config.toml
num_attention_heads = 6
head_dim = 32
rope_theta = 10000.0
rope_fraction = 1.0
tie_word_embeddings = true
init_std_o = 0.0254
lr_mult_down = 2.0
max_grad_norm = 1.0
schedule = "wsd"
batch_tokens = 32768
max_steps = 6724
Each number is 128 + 32 x the weight over its row's rms, rounded and kept within 0 to 255. Layers, rows and columns count from 0. Numbers have three digits each. The size before them is the row's rms in percent of the matrix's.

# layer 4 MLP gate, 384x192, rms 0.126, rows 288-359, columns 128-191
103:078108146094110107131183156082100089185118092176143149157167111134145153153083163156142141091150120153095103170111151091133172112087138079116126110156165131120143085082034107102131121102113129
095:116116140139135143190195116141082164163101154105117110215132096119059128122123068148156075132106146078100136133151093106145151150161169144161099148155175125185146158167157066174171141088149131
103:163161136161088147186140078123202076106178160085130097150082127111075085127138066145057059162197097121140150138148130146145127171106189126194111130112112165140106143082113135125093100116132108
096:139180103114142126189108168159198157121047067088083144144131136148087181154086183101126070150173129143147134127155111143098170166112134168140179089147088149161094090146105135155094071106082142
100:124094130149063103176132171150119124136103082126188159129133152073091121108126108165048116068099159058165099179132163165120132115124112161094106134131150123128118163122149082144129098149164130
099:138152114115116107093139167094093140150113146113098140124098140085127148144138140139184109100095086155180097106144150129121090028179091138148083148127165134115080118139209059109097163148145139
095:080136168116058144164125122093062128133104103122123139111055065159104158121127114179152123156176100155139121167159128100116133124178110127137146084146091179091118104108095113137124142184133059
101:109148145146097140152127189119120124103138078169176161072152126131170149153068119095119142108132105141190148119120080101127125155166087117119123169113116101151123080044036126149076101101111153
101:150102101133121123145108124154122144154126146175138093139052142139161129174167137121136116070104076090068120118144127128147145119058101139088151175106136243083127119188141149194127126136101149
092:136136115132155095175156124154069170095153082079191060142112099068104155114139161141110178176112119122107162139113113104148098129132075153122120118107131148144117119141144149129173057144098144
108:132148148138150151157163113146189105106117157143150162150076185126089127112100127066044106093123127070107170140155146168080061145146166108143097185130151086135176168167128113152164099144159182
098:102110119099167122146127138171140126164107092109155167144082150107122161104121166171141058106104104111111108113125107122106117107140118116125122114064095110095056128089189091145120123088105127
099:132119067162091130073127139127091200146195082138122103101046102136156097105197119094132148091128135121130156106164107121228141119138141140122140104128141120067163093131105173072163155119133137
101:117199142058125163132128105097095122161094123182109147140131124114186156129107099138095138111094184105195107143133150124089143165137151086139134087126151163130105120117114130133076105150161153
093:146094156150157112144149133163156119103171076116083071109120153124140086140059092140112116143103169131204199082151155114138142101068163122083160162170080109167123084128106112121080105138121144
102:114176059181150182139137115108140112104179183125096102170079140120162156140131108090115146164113127159127143101096135138075144160169116075131126105101090135088108185118117113082111132151115229
100:185141138116143148113172141148123149152128090131115188156110147129099143145136156151080148108130153164255130140180119148128152136116143158116119116112104134108124083043159066130141107074092156
093:111137179134109150092134118092137174138118042197118191081106118126102113125104104172205117150128095099152174128134143141109109148163156142172172120170154162170143149133108163135092095151098073
101:129147135074182142128162113172098106145090124126087131106131071145151162116144136136126139173105111116114160152122053079153115152049071188067109114116123138153124065101098160105074136161133128
096:065093134128106126129084089118176106095178140108159167077111128135133150086167202130131153114125152123141119083160075238133139089176114113165143132120182181139154074109126149116144132088105080
094:099147126112198093214166090118147167132157102166152145128174093166127146172081049179208165168121090131121102114188096114179112108099138127129150090094127126084198127180153093074146123149119124
104:116104137182107122129128174142164118156109124144038098106144152073122112121116183121124096122142115118085126122089072097132123107158114107166122142165128117144186167097149161131099140138117070
102:123176134146071149104156166199074171109133176121151123144103085166150122101174138117101131108143149062163085136175075122168096158127118115173084121105108110071078096114093117129087080158142116
098:192057107122135114135090193107136075138137112099115120117095129175114170125135184151116159100091142131181138147164105127128143157136150143158104120092146104149149134117141106094194109181101180
100:124092094130139169082115152137050171107117092116120101169177128133115171136086094112085073078101087109143137100103139117147088162116088097084168123063152149155140150123104095121144078162142144
096:113099125181133127192164128141088140196170085116110206119167161157133173161063144160116145153085079126110118073149115161178100126076157121080176158114119134159113122110140159125123085161108145
094:156116167136136127119153142113094122063100198154108131124067139119120087106128137175125063092171101115098066112130120146112141146099135147100121115165146167143143087072143136101089153174050068
095:045116152212101125098128137122124136136132118109175165092117114092101180106147106185092165176106132153150142161094133146100159176098074117166104100135153164201133154119106116103124173160164164
106:092133148114116160128161092156120107183134130157109115146113158173153155135085132100127168128104135092146118089154144140132109139114150054153117156131131123129125101115133086074116154091042096
098:181064134132098134144138166117100147101072087122146115119141127143093144150114101095174148167150076145170092118167156137081140127135170087083156083070129126158167100170142140056180133112104092
100:126131148190114134113151111118142116142119129111154076105162189081115169133173134123121170138130151145106137029137068140123104134138102106111137137089138208144096106077144132139137118151138170
099:120048073176108145163158099122160127151119125086128132151173136070136168109090179130160155097072127159068123136084141149140168119113130188147113114182138122098109099079068151114164111161155059
095:127136137150102142079116149121139110125157145136058091136130155141082149154176139181166110118119106133128101149110119152189102130060092149151104076113185141127111104148092108107098146179150116
104:050129098140144094144126209126131094109098126141153125064070128188163100146111088136153173141103139116075164093159097173153108092123147187135165091115090142155118175079090177127090095110153112
105:123140142139100158112165168140184109154144106132135144123142122240097096106132088127144127079185162104123125126154141149112119131099156159136059155138147162087110109132074148141169191148102109
097:104108102135138119109180147133147179169146137144047108183095121130100073160131130099070084113069134118088124139148188140105165159119119114172159159107129141137105132140150137095122117151082159
093:093105091143088105130125087135081125095159071104107141145130096138180119121104115155164146127158107098121099177215167096131147160113153151104144100135133156128140162167125147165157125102117125
103:120166198129124157148141129090094115160136167129205085133091133066128134187139078128108158108108161112137092151102116112145114168096140124134068136167094102131158081219123164074138150096140131
098:106129154091122129152094152186147093126147160110175140113095144174102136141074100110145134167121093098107141093144168138139086134051075045129122150100121207187148106129115152089158179199118128
104:143115078137076141083077164107080140144145129135177097187113143126134185086118137170162103074165073135121097154123155095141094164122082196073145178155079106053126172109066130101087125100140112
098:062117152149126106135164149113087126068160112158128148129127184188139122179166084154096128126130118118052099133127125116125095129050069152072134156153131179121170165134126113081108111162100142
105:128059142124099216129123155171105144160070123134124142140167144121083130144117063128151135108103073169149155175075118077094108166081119142140148135141129130206104118147101176178114142100131092
101:134114134134158136133086138103140116116148100154137196121153105183100150064159157123118142105100131097085091099109164152138157084157138098131154060150166120142127136151131149156115142114125168
105:186119119173095157079135103074111113095167129159132138192117090137153061081146107135087106071063094082123100127138157121099174114093138086072115169158140120160140095108126145112090085199108135
103:062120159137152148139141128144066135131136127126150140109145122147098179156103138143125188128071140147130114082133089180093083116140078094068073100111174127153162139090089039119134122139091191
098:139143115142141145123141096084052103148135127126163225076156101119125186084111151097077108109082117068066065156145119151136183194145065151133156101149107165142110104111127184170142135142110125
102:050110162140167123115145114105117163091079139071198108076147061150129106119134115170106081084111074129159115136151130120183130078141137087078087169107115147110130130122086146180133129153182146
098:141123147155182199073138108086099124126178137124114120131201145088178155163113170155179150045095093095167147158164092127147098110175134106139106135142142110102133079169174140177123074151133094
105:160121086085128106078102115126136102132101165139127070153186113079123153166142117150216177109149111119132109067090117130094163108107128141184125102209174172136191139127155134114055083114097140
094:156106139115084156120113083139159152084079076166128104161144109104155150180155101127156131122140114084127138104117054193108110151127100112126135097092119135096119106089174197136107133083207128
100:146126111073128129086106148145133093136121118124133160103115176159194118103185108094122132179110092123097095094101112141128138047115142143126199156146136092105124115132115113139168118135211117
094:130151130123092189185144131081092123113134105174116145087170132130132095191201125080122110119101095113121108089151127066165148111079135181160133201127191111160124138155089155177129083156127123
095:094075178106142133155128078147113112108150136164123158133086133132157074093078118114151137118101132141078159102124145141136139133124134133095164095169148147167132150160100104124188036176128144
098:174069146109121136160104108117118141108100135134145148108101123134131159166161177181099182129118106159074142149128111097079160110109168110116128186130130170137090135110183138090074088155126059
106:119184162150141156097146161188179177149117122123182107134145068160097091151124137174133099079124119130099103151078086134135140137159148144176154162170111150101127155119099145068138120120124166
100:154121167187161101099141126161136139174159098128166133129124096100135180111163116121099077125139099122068127102118119205161138084132186137142108130115136118116095116088147099119215108170104088
093:169163163127190096079105142166140104118172133111120156181142113170140167127166093102115139146065127147167089111170121156144087126147158090170083145161072119150176166170115179142081106053166154
101:109166141108091080168119099087147161103084092100011159110144078059064176112131178156135154126104105128135095154112063116117206103074163149114129182187115155152118111200154160112118103136142118
099:189159112178069160130148134185087133170145149148177110118122125134143132157104044111135161157082157137143134129108110139137067172161091080119120104210111109074140165094123118157116119083110157
095:148142094149184065115148152118085127112134155099094134107197140131120134170176131104097070145121056118102147118118071145132129115104148177061154113035143058101134095134122133110126081177083154
094:127161152116178116127159116163138116206131107114150109162074113131093128099122144104140161160113128145117130134088151126117127107063140135130148117089156089134157160164047078114159099147050099
092:170129107137125100122142144139164121116137102173133173087125109141115150201122079176054133140111166157100163069140144099127102174130134133092192109139108110136147070142216135082156139116119088
097:117128131141181149087105139068186112134149119069187116143122114112178129104173092090058111110182182129154151115197125092084116146129178129140094129133089125149093166107121030136141079186089123
099:139077093150143076136164113082142149103103114135115141154102187163192155131123167108136135153096187123109135137125137110117084085104117067090053162076107072115126139158109090155143153123121165
102:098156155184189171119112160111124191102160170135141178143152170147113142106091115127104155084064121107073120080107125107133131196133116166134125169045108148185199133140078121165148112147090140
101:112186161144150161108081133113166131120137126129162091173093130180093095113146111143125182118102095184148139094044121125125147139104104077116102150157156130110186155101087127133167104100116136
095:107170129152155172122144141194132110084163127200095124107189138122147166153148116125144087103157136155163112072177111127149135098078077174137119144125124131098119150122117187158152065149167136
098:109094142095139174123151165165185150095120124189152060124104123124104086167078215105141162168164135150109102149099167125149141126181085077159096128126155115150133124134125122091112107188110129
099:153116155124154104086112170128106090172116168140161121140142083101116112145142133121054154096085101123155116085129048167113087120133115142206168108030144098144134117137158105148084149128086057
102:099169087126125152092130141125133159146105161128151106041123118145132139150068099150126194122137122148141116132131117143129118187123108151082174066095099167176157082172169139138154134055113173
096:145121092127086137130139135143181130252123134116201111116153101147165136181162134148164162154198093128137115116129126130120027155115111085131164090106144134169115163175138113132139141171110124
098:117121125118134135190162132127100100110209096157111113107089126137126157118148058173142127176118103173070068109079096131151144168129045102169156127133088113074127093131098200121122145140143092
# layer 4 MLP up, 384x192, rms 0.128, rows 288-358, columns 128-191
100:168130063109115117122093108144156086163143120160140117123115200109127165138178102126146195125128092106145105172114083145135166187097129114121170121110123075184115151127155194113128130116143127
098:125075126113104132154102070125150137138135110136130148154106114124122150168129182081131153132147114157172136115134096188191171116120086135153134088177046092076136161169135104104129116154110116
106:066111139126129165208126125081135181154152098161138226131136142110107100132102108138171134125153174105104126177116094173112191083151145122135083139135072167144127104157086168157112149073144123
098:139146139128110113143103148177142111102063081138107109103171135188142158170086150113198091123131143048123089116168159137102128126103117142119156112152134144128123112045147144150117134163046124
099:175137149135143157093074130136105173134144139136132136138168175121086115109186117108125173055142118167158074109164131172147092101083114138119130170134110127095155080161087067093145121180176186
102:116107118089136141091198099156042090143165142107088205106142068121113096129169150158127105149128142130145020101153166082154124090191118115047098081140130118150132072154123123101166171094167154
094:109178127158130175125081089144138157140118127097198140098138179087165131222139122114121127119068107181134138123163137160178111146138150161143104123104134113185117185092140140162091131082135147
101:127182110183078159133175181129153099130147053159087101116125123031141174122188156142177112178162150173151101171133123150138160104141137131160170111137106122162144134118109141152144139123190123
096:105143169178197155125157185164118115080141141108096111236150118113144131165101104130117154099168170137080123125131030108053136134118136160133132148175150101151148102109116144093120179114141147
096:165110138099181180140081133077152153106085182141083183117094120136131096139130159114132112135165171097138189146115132133094168126101114137194101136127113169116088168183087152126131129115078113
109:153159130141079104180144115124073117152094154077148076137158093154179140096059147143123155188041108120109110089130141081128134133134132114133104102123116133122127105115086093139115127143147073
100:140129143139105142102096108109158157182127095141119102179235123154125164154132070156148143139131116129169084153148141049134130143152072109139103133187178158175155170147130116158133114159114070
101:061142140171093146155166159157177174112145129151071120123176129122115141061092074132177082098130161127092137168145154134141133105123062125104138177145122179150198087157150081162080114180145133
100:137108112171144095092132049116121206137183138114081099159095128124160158187125168105131117099125161119139123106119132120151144118141167136150175129179139185183140107093117153086140149170112113
093:100091151075097129139168154127145099107148127149079155133122124116166116160102089076079125063137144082119122139098118097138129114206150142144115131107153118152175106105133203156127156128097177
099:156130112122070133119147170172170062156103048142103137098132107163110123137090104162141172099082059101121109103175128173177199104142118116077130093121158068110130172101112115069143172123151081
104:106127138122149159111114136210133098156131107099090071141106136091102092109191100119135116107124139108143156114135127162153114151123171182119076124099102136128125099095073106124167174153120148
092:108133173124082071141095188143148138142150121149149149131096198155106144120104095120084141110135071140075102080148135109157176178088101138171094118120118075164068113119077102138192093215084102
096:174119154157103150125098104078130145111158112142148147114078195097129117145138154158159085069149151104083134139120165148129185155157109149174169176136110131168068138150132064154157173123101139
093:143196124134157139147160167073160140142104142153109112152103162205105139133118156121136137139095137099149129077079123108175142110086126124154125098150088083102150196194056172101043122167089151
098:172117123112097170106093120087154146084098139118143137134111148175157154106156187118058138145094093076132175139075192129116124091141121142059139117135164093155109125106151119163107124185143195
099:088151099119121099167104172155091140136097157159115174126107164174113139132127136155142150143105131096145133105094116177166090149102104133110067105134097090095122063107055123101123144150134157
100:134130124172129079149162110139067110150176084153129157179160037140117156172098102141141144123121146162138173173141043153065063121131094131080129107047114100118164116111079075115081126087081141
092:146079057105126185128163085077075164133120106196118155120138155101121207125231152140154121112102128086171113171148124080104120151155130105132148183117165140115121174132150126091107156125105121
104:132130118090134149114146098090111102088200127156163065175156140093109141185168053128097133196151181149179114130161123073104139147149108098163126140137159152146106197160193099122088146155084095
094:099181117151132114080146154137110122165144136135139157124117083148144111127211069092068119109150170134124137134075149059098145120115097088142115135062153073124115136169171111130161110123092097
095:133112166125195103172146151184054117030140179103123103110120129095157102120140153129096065112144161090116120067208117126135081107105103134139148068119088075131164131108114183128085151091087112
096:144118099071135120113111142103179121065113111062169144159108129159109077151109136093151117166133105088086112117121119088096061133154168118146158118112135136065117072141189117121108133153116103
102:128138142132132110136226110136155146054133114126098132148137160166139107100136149096084085182105176137089189151065157149133088113099087124116170047112060107145120114155147143170146099158143156
096:108059163145143121158093091050095071138112137129181142217197095169189141139088165112111104089102146102104066150139170105175138136163087144060112173130112140176162207180118108107157110115112160
102:131135094117098104102195144116119133106069117095102165119104141131151145093142142137149118123148202080083139146162140134125060167132170156100108081115099156135082121159130114149124151102083092
101:136121107132135132123139094088156111156108126195131110117150116138054091132069177100142173124065079134113131130139149134119103090055169115090088163114126058087146114151132092165154111129123173
094:137118203108082166061143107140090067103159149129114117118185109102066072084162158148119139198160150158200153117117144111143113103124101113097131123083103082163151136143088133140130100104155087
105:116102175086139100148137119103115134133123132103151125185107050165150114092157176103147093170093134123103114118170151112094135158102151150130136192157107142159174127158098172117176115111089066
110:099095094044197124128142071161142132050133086112125149129127168136091104074175118141069145188063117120112120160083154100137115153117121147137134201130128103123124076091131114136130117105147119
101:154122185118095141122120113172136099120129147109123122110130136087109102127170122109213115073152141099161153120123177122122158149110107103129124124060095186203140066090108052176097096139113189
088:134123134091125097152105041092145070120128084187168115178119102171131146118137085118176085163179137159112093105118096177124134107194119189094104156099134072157148094076147107103168105144126080
106:138148136151117154150140053106139178098095124143142159151144145079088095164160088112104121127126106138072091094128120083108087222122089135116115147154088126099107150146163163112176150162127121
097:112158135169147141150106045104118119181076127155110108177096183118107175098157166110197109170101158147143157130116139176105107099138075114132104102056138080121179111120072134119210141114112123
095:195159072115129164110137156158130103184100146178164130138139158147116132151133133143145118171118128120184179175092093127081100095111152150182083120119123143092076166111126120141152114185153142
102:154112143108108139153110133132166160117100207060157125130176182071101130094157081123167103131161217102101139150110143144117069125128082170097094128096138132113149190126090133115119095177099157
105:162135152126156102135091074167117094091156163128121078140090092171172092121181154048121093130103193090160102114175122112150097150153085124155180123174090179121171141105178176146135102134104117
099:114098153129133159117139087128153150158107126124067080176143102119084159100107097175110142106149127179125096127150166138066111134055118172156120132100141138116129102129155132071074139133116106
103:182137146117107102076090152093096149164168114129124156120172161084128138116134173102117148106081140103099177084147059109116133130100116163126051089154107110159136063118191120190118078192149066
102:152112134123100184062150108086142121102106127124142087160108146056147142084116180121145111160102078145113093113121117132061102144092140128077085166127093120129145129130102138106170129128074114
095:098166167140159117152168101142098070180112079077061091160096065098126147141153153177086107095065107105139139104116108108145180113127115173109176094194115110106118160117137178122139122167181130
096:166159132154085152098091090107173134076056120159112181108102155134118080098036159116109135114157146091144133104096132141097175075082116118109161179171147091113132131194084142159051126159177082
099:095084084112102119117077134116158058172137135111161114138050143160135153146123136089101135193098145112107137175142132184090090141074110130152067116125117034102131104135112112147143120119162161
104:050097095075153074086169085100127144174121099106089096148050103150098066177123140139110108133082115095117134101119105152175151105102115137089075128118199128137095103114149147116084110107122166
094:142102148102122080175225144159093118118141122167090087130120100111163015121158147098158140108094142174144150128168183078136133121163050115068128152082106132146103123131141106172155156172099072
101:045148130146175120095090132162112158150115136088120045086166115130092133180123127122142088119185142115082134121107117126155095165140152140132114152180156100162172133118184142122127113145123175
091:136122109116084067136147077175140191171094126101152095149088105152152111095155084183160145153122143119120124155151140132096088132152107136094116152166073104096157120112108121131150144112118099
096:056127166194132095160128104146140092126183173125096143115115118152122092107079144165134164144116129166130147132065163108131131142046154111123149165088186129155211163132069144144187144175102130
102:210090085201093122159112136111142137132110083092102104094125140118150173100103143173107146130098075180155147078128102131161159070100143121102142133084118114101075146131106164078067132086106058
108:137142210155113212158096096139152094121116142088067158156052146053135111149078194137124129156091134177120134173109117183091192127160079115096118187106154131112122164161146109168085168104102144
092:155117144083121157119131143124092179149116092086103206157164136131102138112151127176111182156176096083118177124117155118143074154129082176191126122171090144164150093080144074168144174105109116
097:089151152114112146160126138129090161148119111129149155086141138145039084160153087159127101096113157098097166100153154147122127150095096187116131173149169147124177146140106121163189104118183101
102:042143134139113146168152105099122128117181102123140198094148102139090168072125116157095182116107087158107134149102146106135095092138132075107173156102097170117069177119146139124145114139145141
100:107102182048168147100051148049170114106074103119077155146145137109115126089101129146090140133123151143090096121127127156105157134131152166094118174082159095164097100103132123140129149154159092
092:154118122078138158143108172126161153115142100120117147141061136074177083108044141153128122107141165131154062112157127145115109129172090108084156111175131129134120095100107149122134132089157124
089:061178146107198073183130115145136096175093143079180094158111090152133147121109173106110131155110117127162145155100163112116166081088124100097126144098143153116149152139105106113105124088048116
092:123065181098124147104140128125096121144145059138043140174138147135172109069030179139173128118150063140095173093117137093143148105151143155140138138107180102094131170132079099118137105112172138
098:151106134160133100090178137134113120184087154186097167118171127113149135107054153151134141150107121111103127119150099134118128154169098049108132122077126121152148091099119121090139172072159144
102:184135153126136182083073122108122112081167159114064110178079086184081107113122126082197164111122043141109143096132132161124151191151142127081171094068084129125092180112191181149130108074133169
100:209143140144149170121147152113127161102161157151147129135141139121096118132114143195114148141099072140097133049122165129167166095121108133103122117059110132139097145120143144156103178104107125
107:128178136090129185181189171095052122117147098121147179086144114147118132172175123124151105113094120088168161134083102160153129107126072145118138128185130148084119144178135050129139106167156098
098:160126144115115143161162163137119135184104119112200144104183141116181161128161111121133109124157103073088153151162106090147064148139114105115087097112083116076159078132147075180112113150068155
097:128152137143133115102113142190147187136095127097160162114181071116110096088102109145139084140118139142102149076115147123120131124147146111150106140123182129074198154093083104127174044155138146
099:083108151129095118142183093112138120130117159099113153148176133088103115163110171146165151136086202166158175146168109139116168088142141140099036087151112182058139059154187181093107092083117137
100:184103125166140160075122118123186091157093111140098112140162186145123091102181117115169140143144090133154144174116104086132102165114147168169075145124168119139116074084168170077048105119120108
107:149094157066046093050090122165139175137162129073142127148109102127134135141107138095125105120139126107157108122140080139105140172066126075129081122144119143132112207094117075108131146093110149
# layer 4 MLP down (transposed), 384x192, rms 0.176, rows 288-358, columns 128-191
097:147130107095107089131123082067144131129113084110140122074130100143134135053123084154143170100134160128156150104138126078167131144151095123131088185110111134112106072084077155118171136125144112
096:126134154175085113093178166144111184094113104160132156126107113136182186113165112160156078161117156141131078149125144150113138101102143075066148120073108119150138072121125150145092146158150073
105:124106107114129118120130118135142127160090131191145095093119128152086131118119150117053148128140133117133134102104116142134128128146107067239147096132146086135197161140136170121130150191045163
096:191102112163109112186108213138159151083179161142143096109127125091114105147148093116085166112093119159099108154143103147079138109089133111064105109143122115138113162191134147167148106128174116
100:148074129141040101138120061103115057146122122157100160111105086066098067107175159121035112155133069131177138125158158138155145101097137148152157155086171148162149092110141137120132089092098132
102:127128049137090097144116162151062122074112112119131116165136112072119153177177101117125124117111178061092103145166079170162144130150153218142122159068123144153137172102096128047096158130053162
093:102077089106134159113138080136092079102096156129128138164093117174151146124129112152098117102143106100101105107132159076110119161093088092081175121004111110176122141098145175075119075116116136
104:100122136142137169113076160136148163158108146189160153101133091156108127186111126130110148122143100147151174134132090142154152180103094099139117151131132116130104186167132156123132127160112079
094:144056119127182182141104108125142097142118114125118108164124145133111126167140072105096152103122134114183087139169150097106122077112119138149089147175120106178181158054057104170139089194148122
096:186129091122149119066157118202168117111162127121089151139152092106125106142113100149076154094095105146128176125183144097099128101107138120101118146136038149129124125184193117119141189137102109
107:131066087134146098108096178092155129097148101092161216114189134093153074094105113170135135131115134156117142099085104169150180145168097129152059155169110164084118080125141123122073206169141100
093:117093132098104178108163099141150149144071170115127144059055126157157156144111091154058120141111115113147144114131072181168150102095122066087121136116088071118080075122133085085129174105098138
103:138192171095154130110117121097162096155140163138127114085143174132122128103194146097114188111086173168052104206127148105123111114155154098125133111189077156126120044137110151122147114199113148
101:090126127176147126130130122122123099147076101144099145130171088126198163156125135135189123108135113116086105157101152129144133167156115149155159108114141166143084156125152154153110154153178087
097:134200155126175182113106104122159129113150133126176172137107108141160099122131121165170167139156118132124126108141109155141166129081124129161188103100110200171112152082116129107111108149114067
098:150090166154165127100149132146126120117128133076136142171157093143176077104133120087163215128071154203172115078086073113111191178149169127090113132099145079126147181123141106181123179134181162
103:121139177135107157111182126099185188091112095081130078121136150092139102083098106114034115052147116134142190160109149143158150083087107157091146143082114090129181081131074123147150145136112092
093:154141125149145090114103102118112180094071161107145158146201125104151132101155148125122157129099113176045149144158136135113140125079147127118063077131065074144084124108103150140185129093131145
102:187131136191114116118124122158123165110078127082113148089116129123170093111158094088121143088071117075094134164098165138096122102059053131175152153142074148144090053149105102103135093167138123
097:167084187137111174148128154105150162148095120123103080108092130144077106138107177153124106131077095115130040155153185114080169107149133114049091141113131096154139123141176131143160129101014142
098:136147161095080173134109129106134105140168122121154132128194110116165104130075115175125138111203150156138116111160135113109179109139134148149109186152114216089134147109111106090101140156075131
096:091124078104157107107124134096150131107139184057147241166198126154117105090119075125165104112161118132092181125084106143137120186113117164109173121136118044099056120158138095120133146128115104
096:111179161096149135141137122196116140154079117136158121162138123198069081173105138050148139094114154093120167163087127116111138063155125073097162098095137175165124111146061135154120085116130163
094:156131113131137125079090114095112109124116124091156135098131177161113105111133075135107143137123161148131140118093083079128076138176133118127184080105072166147056166176133114091176061072079071
108:097073137104191110126101127202157125126152072168106187083128162134112116127103163165118105123110132137141171164171071134149101068186145137179121158125153135149117125139188156073100126127117135
094:103151115132131186152146121089118138100099102067089138121138136203102143189126104063176204122109133175119123160174174119086141157158138059159167086104144110134108116150136084140134099089136078
098:149146184158150123137195145091126090090086140162127100134187098121167087095055076076156133112127098119160109132141118107094129071177117141138119139075114096124113136075149160175144140114115131
098:144113111161104142099136114095137155184150156130145080177157112133098184148205120119131101133141078108082115094121197092137120134126117159114111141155069098110135102120100157139084100166117146
101:200156108144098167112135183152159148134172173156166089141190127057149112132108135111120111142056094135103099152111145134171163135112106103096099068133096117167121090141133130133141153185169148
101:138115115102174130098173162084108099096138061127100128136152158083115151108102141182151133112152128199175150180133079075165091151102074152178112184166106105142167153132131056159129165110130135
101:180143110125105178109083094157097121131072148149123158178119088093062212180138113098093165115134108126120131159130120146128108106058147118089135115158171169135109078076127170184096094116136169
102:141143218138111124197091148154146085050135107114193144111093159164125106164126155120113094096172159101111083221104144188084102152155119165066108085155117131117091098156126110117150087138090122
096:109089100170126101123183130042127133108172125158120179121144128129176133118074097121098109106113124135173102110146086136105137109127153095110100175159116077080090163197104145192059150161074179
107:143139189089155084124116060153127136161195146134118181104192122127101132141151183110162146127100083135135142105169127140074133156135114078064173120069049101139137127118139133113154129127079145
108:105058119107143168144151051133159120160173185089117125082074150128162083076131105159090126099183105129133127147122144104152103107124125101115083147075162085135152146119178157112077087103125123
104:104126144179133147124092104118104169093126139076111163124087127052148155137082138132206170126176072132220143126122089061204113125116114176112198113099175123098103137106107127143127120182047111
094:089125096171090171116115141147215118109101077074159154129125137126168098145082185143188105145104127152136145115130114141097132067144167136106118170117076159143120043118122119147078132143144165
109:076141125129128118115158136166087098129159091147100142136088111156105149138113083115125146060205146123088041137125109140110101074169162186116110114133138136135109193142180141053141097146127187
098:146177092087083121131121119107147143172136070153074155140188133135137145160068179085118139118123093180209148184130123138111100099140106128148200078094103094123165103164126134123149094116110072
097:101112178097143132089118174191122192118118161111161168102111137103148160086179123173096139042062118132056185104126123158160121148119129095122164192134189075126174118114111159079130155169123115
101:157177163102144117095138172082131146132165131116084128103194119160092167104118218132100102088099139110161108109113132103126141140107093118158098183105128127164110108101144129122096153129161188
104:136128080080124125145102078134106140145121091130138080137139157103143164140131082115139130100162158176198139155115078075126155178131153139087090137148155178119084139171147134107186094135125209
102:112159162065113117136104133074106141100143160144070162129151107113156146108085136132154180062134170140147106190128125100159121152097148066128113151152087049056137124077145165113142123091118167
096:121166165126125110107095096149190142115141205105105189160062139059133177130112140133114090117171160084128128189133178078114087122117138074118117110103120154122132154146117111173128100127119131
101:110186115166068131119103182057102038136143094098165103128153149157085085141124071112126088112128088124117159076122121140126149109103096169155162145108137106127149190118157138094157134189108110
098:139173132120153089109091101074109115154137144134095106093134126161108165077117076092136129074139153112154129152128177116108157160189138111127131161168163092117130114097112141175131135159116088
097:110125070108097121147187106189053111096176139112144093148131138091123150076187219144175160138101163136140104045070173136099161153103168112168095116086085130074103177130151133109141138094153157
099:152102090152135074147102053181128098084159138156140166098100145097075145162158117107156101125097183120099086151193108132156116135168125101111170083110144119112166105062136113180197146097143088
101:099102096122166146147147133088157082157124160105150116117093115103142104184144131109120130151107122101192130112119074145179173084125161045103208096076125124187087091072126089098134083053109155
094:145110095144133176153130169131134195113127121092150144164232185101096163131098141091125166097115132108138144130116175149148152125065164126077072100164095056116096143168119146113108117142186152
096:145085098128141150101168162120141122162119152100189124219146106144170079114118143135174166123169116077110147136127111169134167125121141059132148153159118172127080092114087123114087095056110120
095:124089154157072083174126091143096094107120154090120096105102128116117146102096161147095068100161163092162121139168152168099190160152179116121147146109139121109198094184120107062105114136047082
098:123150113143163118115063097141111148125132194175161094145126121109116094165125147146142092142109188131125164070112133126105123094114163157167086106156157125151124160143184172170068137141123051
099:118102130059149107089097107154167115117141131083057115170105096107130109125156157126106167100160088175154142138179124100163152159118144101128140117110132137153096161099109128099080102131112114
110:082127120107157112129109085117094097092124123072153146158179110099137135086152107125203155112118133113161115132086145098145156099162179131104125072156121161155148134127197093169114110116076100
094:123098104163189136125120142116137126146123108145113183087174139084153111129167163146153102123106127079110154141130168127165108091142112120114110104141100131180135117062140093130132104060146119
094:168125201089070160107106066104180065148167151117154069113108141085171155128111159122159138116101175080144133075130104138103086134145144109147140189143175119162129126149148127144163064111113084
104:159117137099073075105119132148095129140130096115116135075084170166123122113109168142163109091113100182141129216103111144068173119226107141156157151160089114121138122150093125149137078172125131
094:137136169165114159109085100146154149123170166197101093153061110127166200111125161125155161192135157099116146098095181118086129124108128201169092120123099073150140064125134116154164151149152080
091:115146107208144144110175121091146125121085115111144136133120164174091154116089120118170155130158082112134132114131163125113184140151207154139090110080093126141089172079152134138169129199117126
097:116158151111149132144055127069127121110152123067115155153155129131131095160100137116170175161136131171133148101146154118114093163110090146160136147111197181095100158099054145104095149134144167
100:167116132222148126043181155160192129110168144147093103131128146146064128065027150146113114103107092127118116098130115161096151167171143110134119135081110143122121164201128134145130124085120114
097:126113100109117100117108124157149146089056135136078090086171172124165113144149156140129089134113182121180129044187154136143127111142124109126132133163153124131045131168167095101117115126067097
101:182086170099150109088182092108187124176203114109121144138114159176136118131135157126102135144119168097107125151178107152144200126126128121104130046143143133098110106149081094112166155138094111
101:130115108161162203190154127102164110097099057101100166173117107128147106139135080097111174147086127144136083058115121154127128129125127146143078138089152127129179114141155148157166178113086060
106:101140122123129072129112171202167150113099155188182109206137162115133090141081122150126109144189128118106087107144100110164185129159112154151138122110108150156135135117099097107121129094107180
104:058117115126145064137099140072150140153162211055096132122154073149129115139152080113098109101193119113175177089153133108143152131108195122163097155145071166137136107142208072151149167136115062
097:160135096058124162121102114138145171076141112092140092162097158118090130138195110141162108121088182127130124098117184127110182120167136092109172164116122159077138147172164089170175127136128134
097:133092076104127153172153106138156098107136209154009115100152167142176169105090111096157112124094137117132107131147126142123187140098148144100149141027120148159125068148075169152119141141103143
101:148145151093096151095129097147121108156128130111145125064117136133139140081119176170126155083194134112173089121108096211143137134103148150121151140132036115107121126112156106090159105089129065
109:121101094139089134090124190159109146155088121099139135120155177118139190153083153131118103142165118148135181118153171158130131164121088160115105087136100106167101176133145140199131169114071130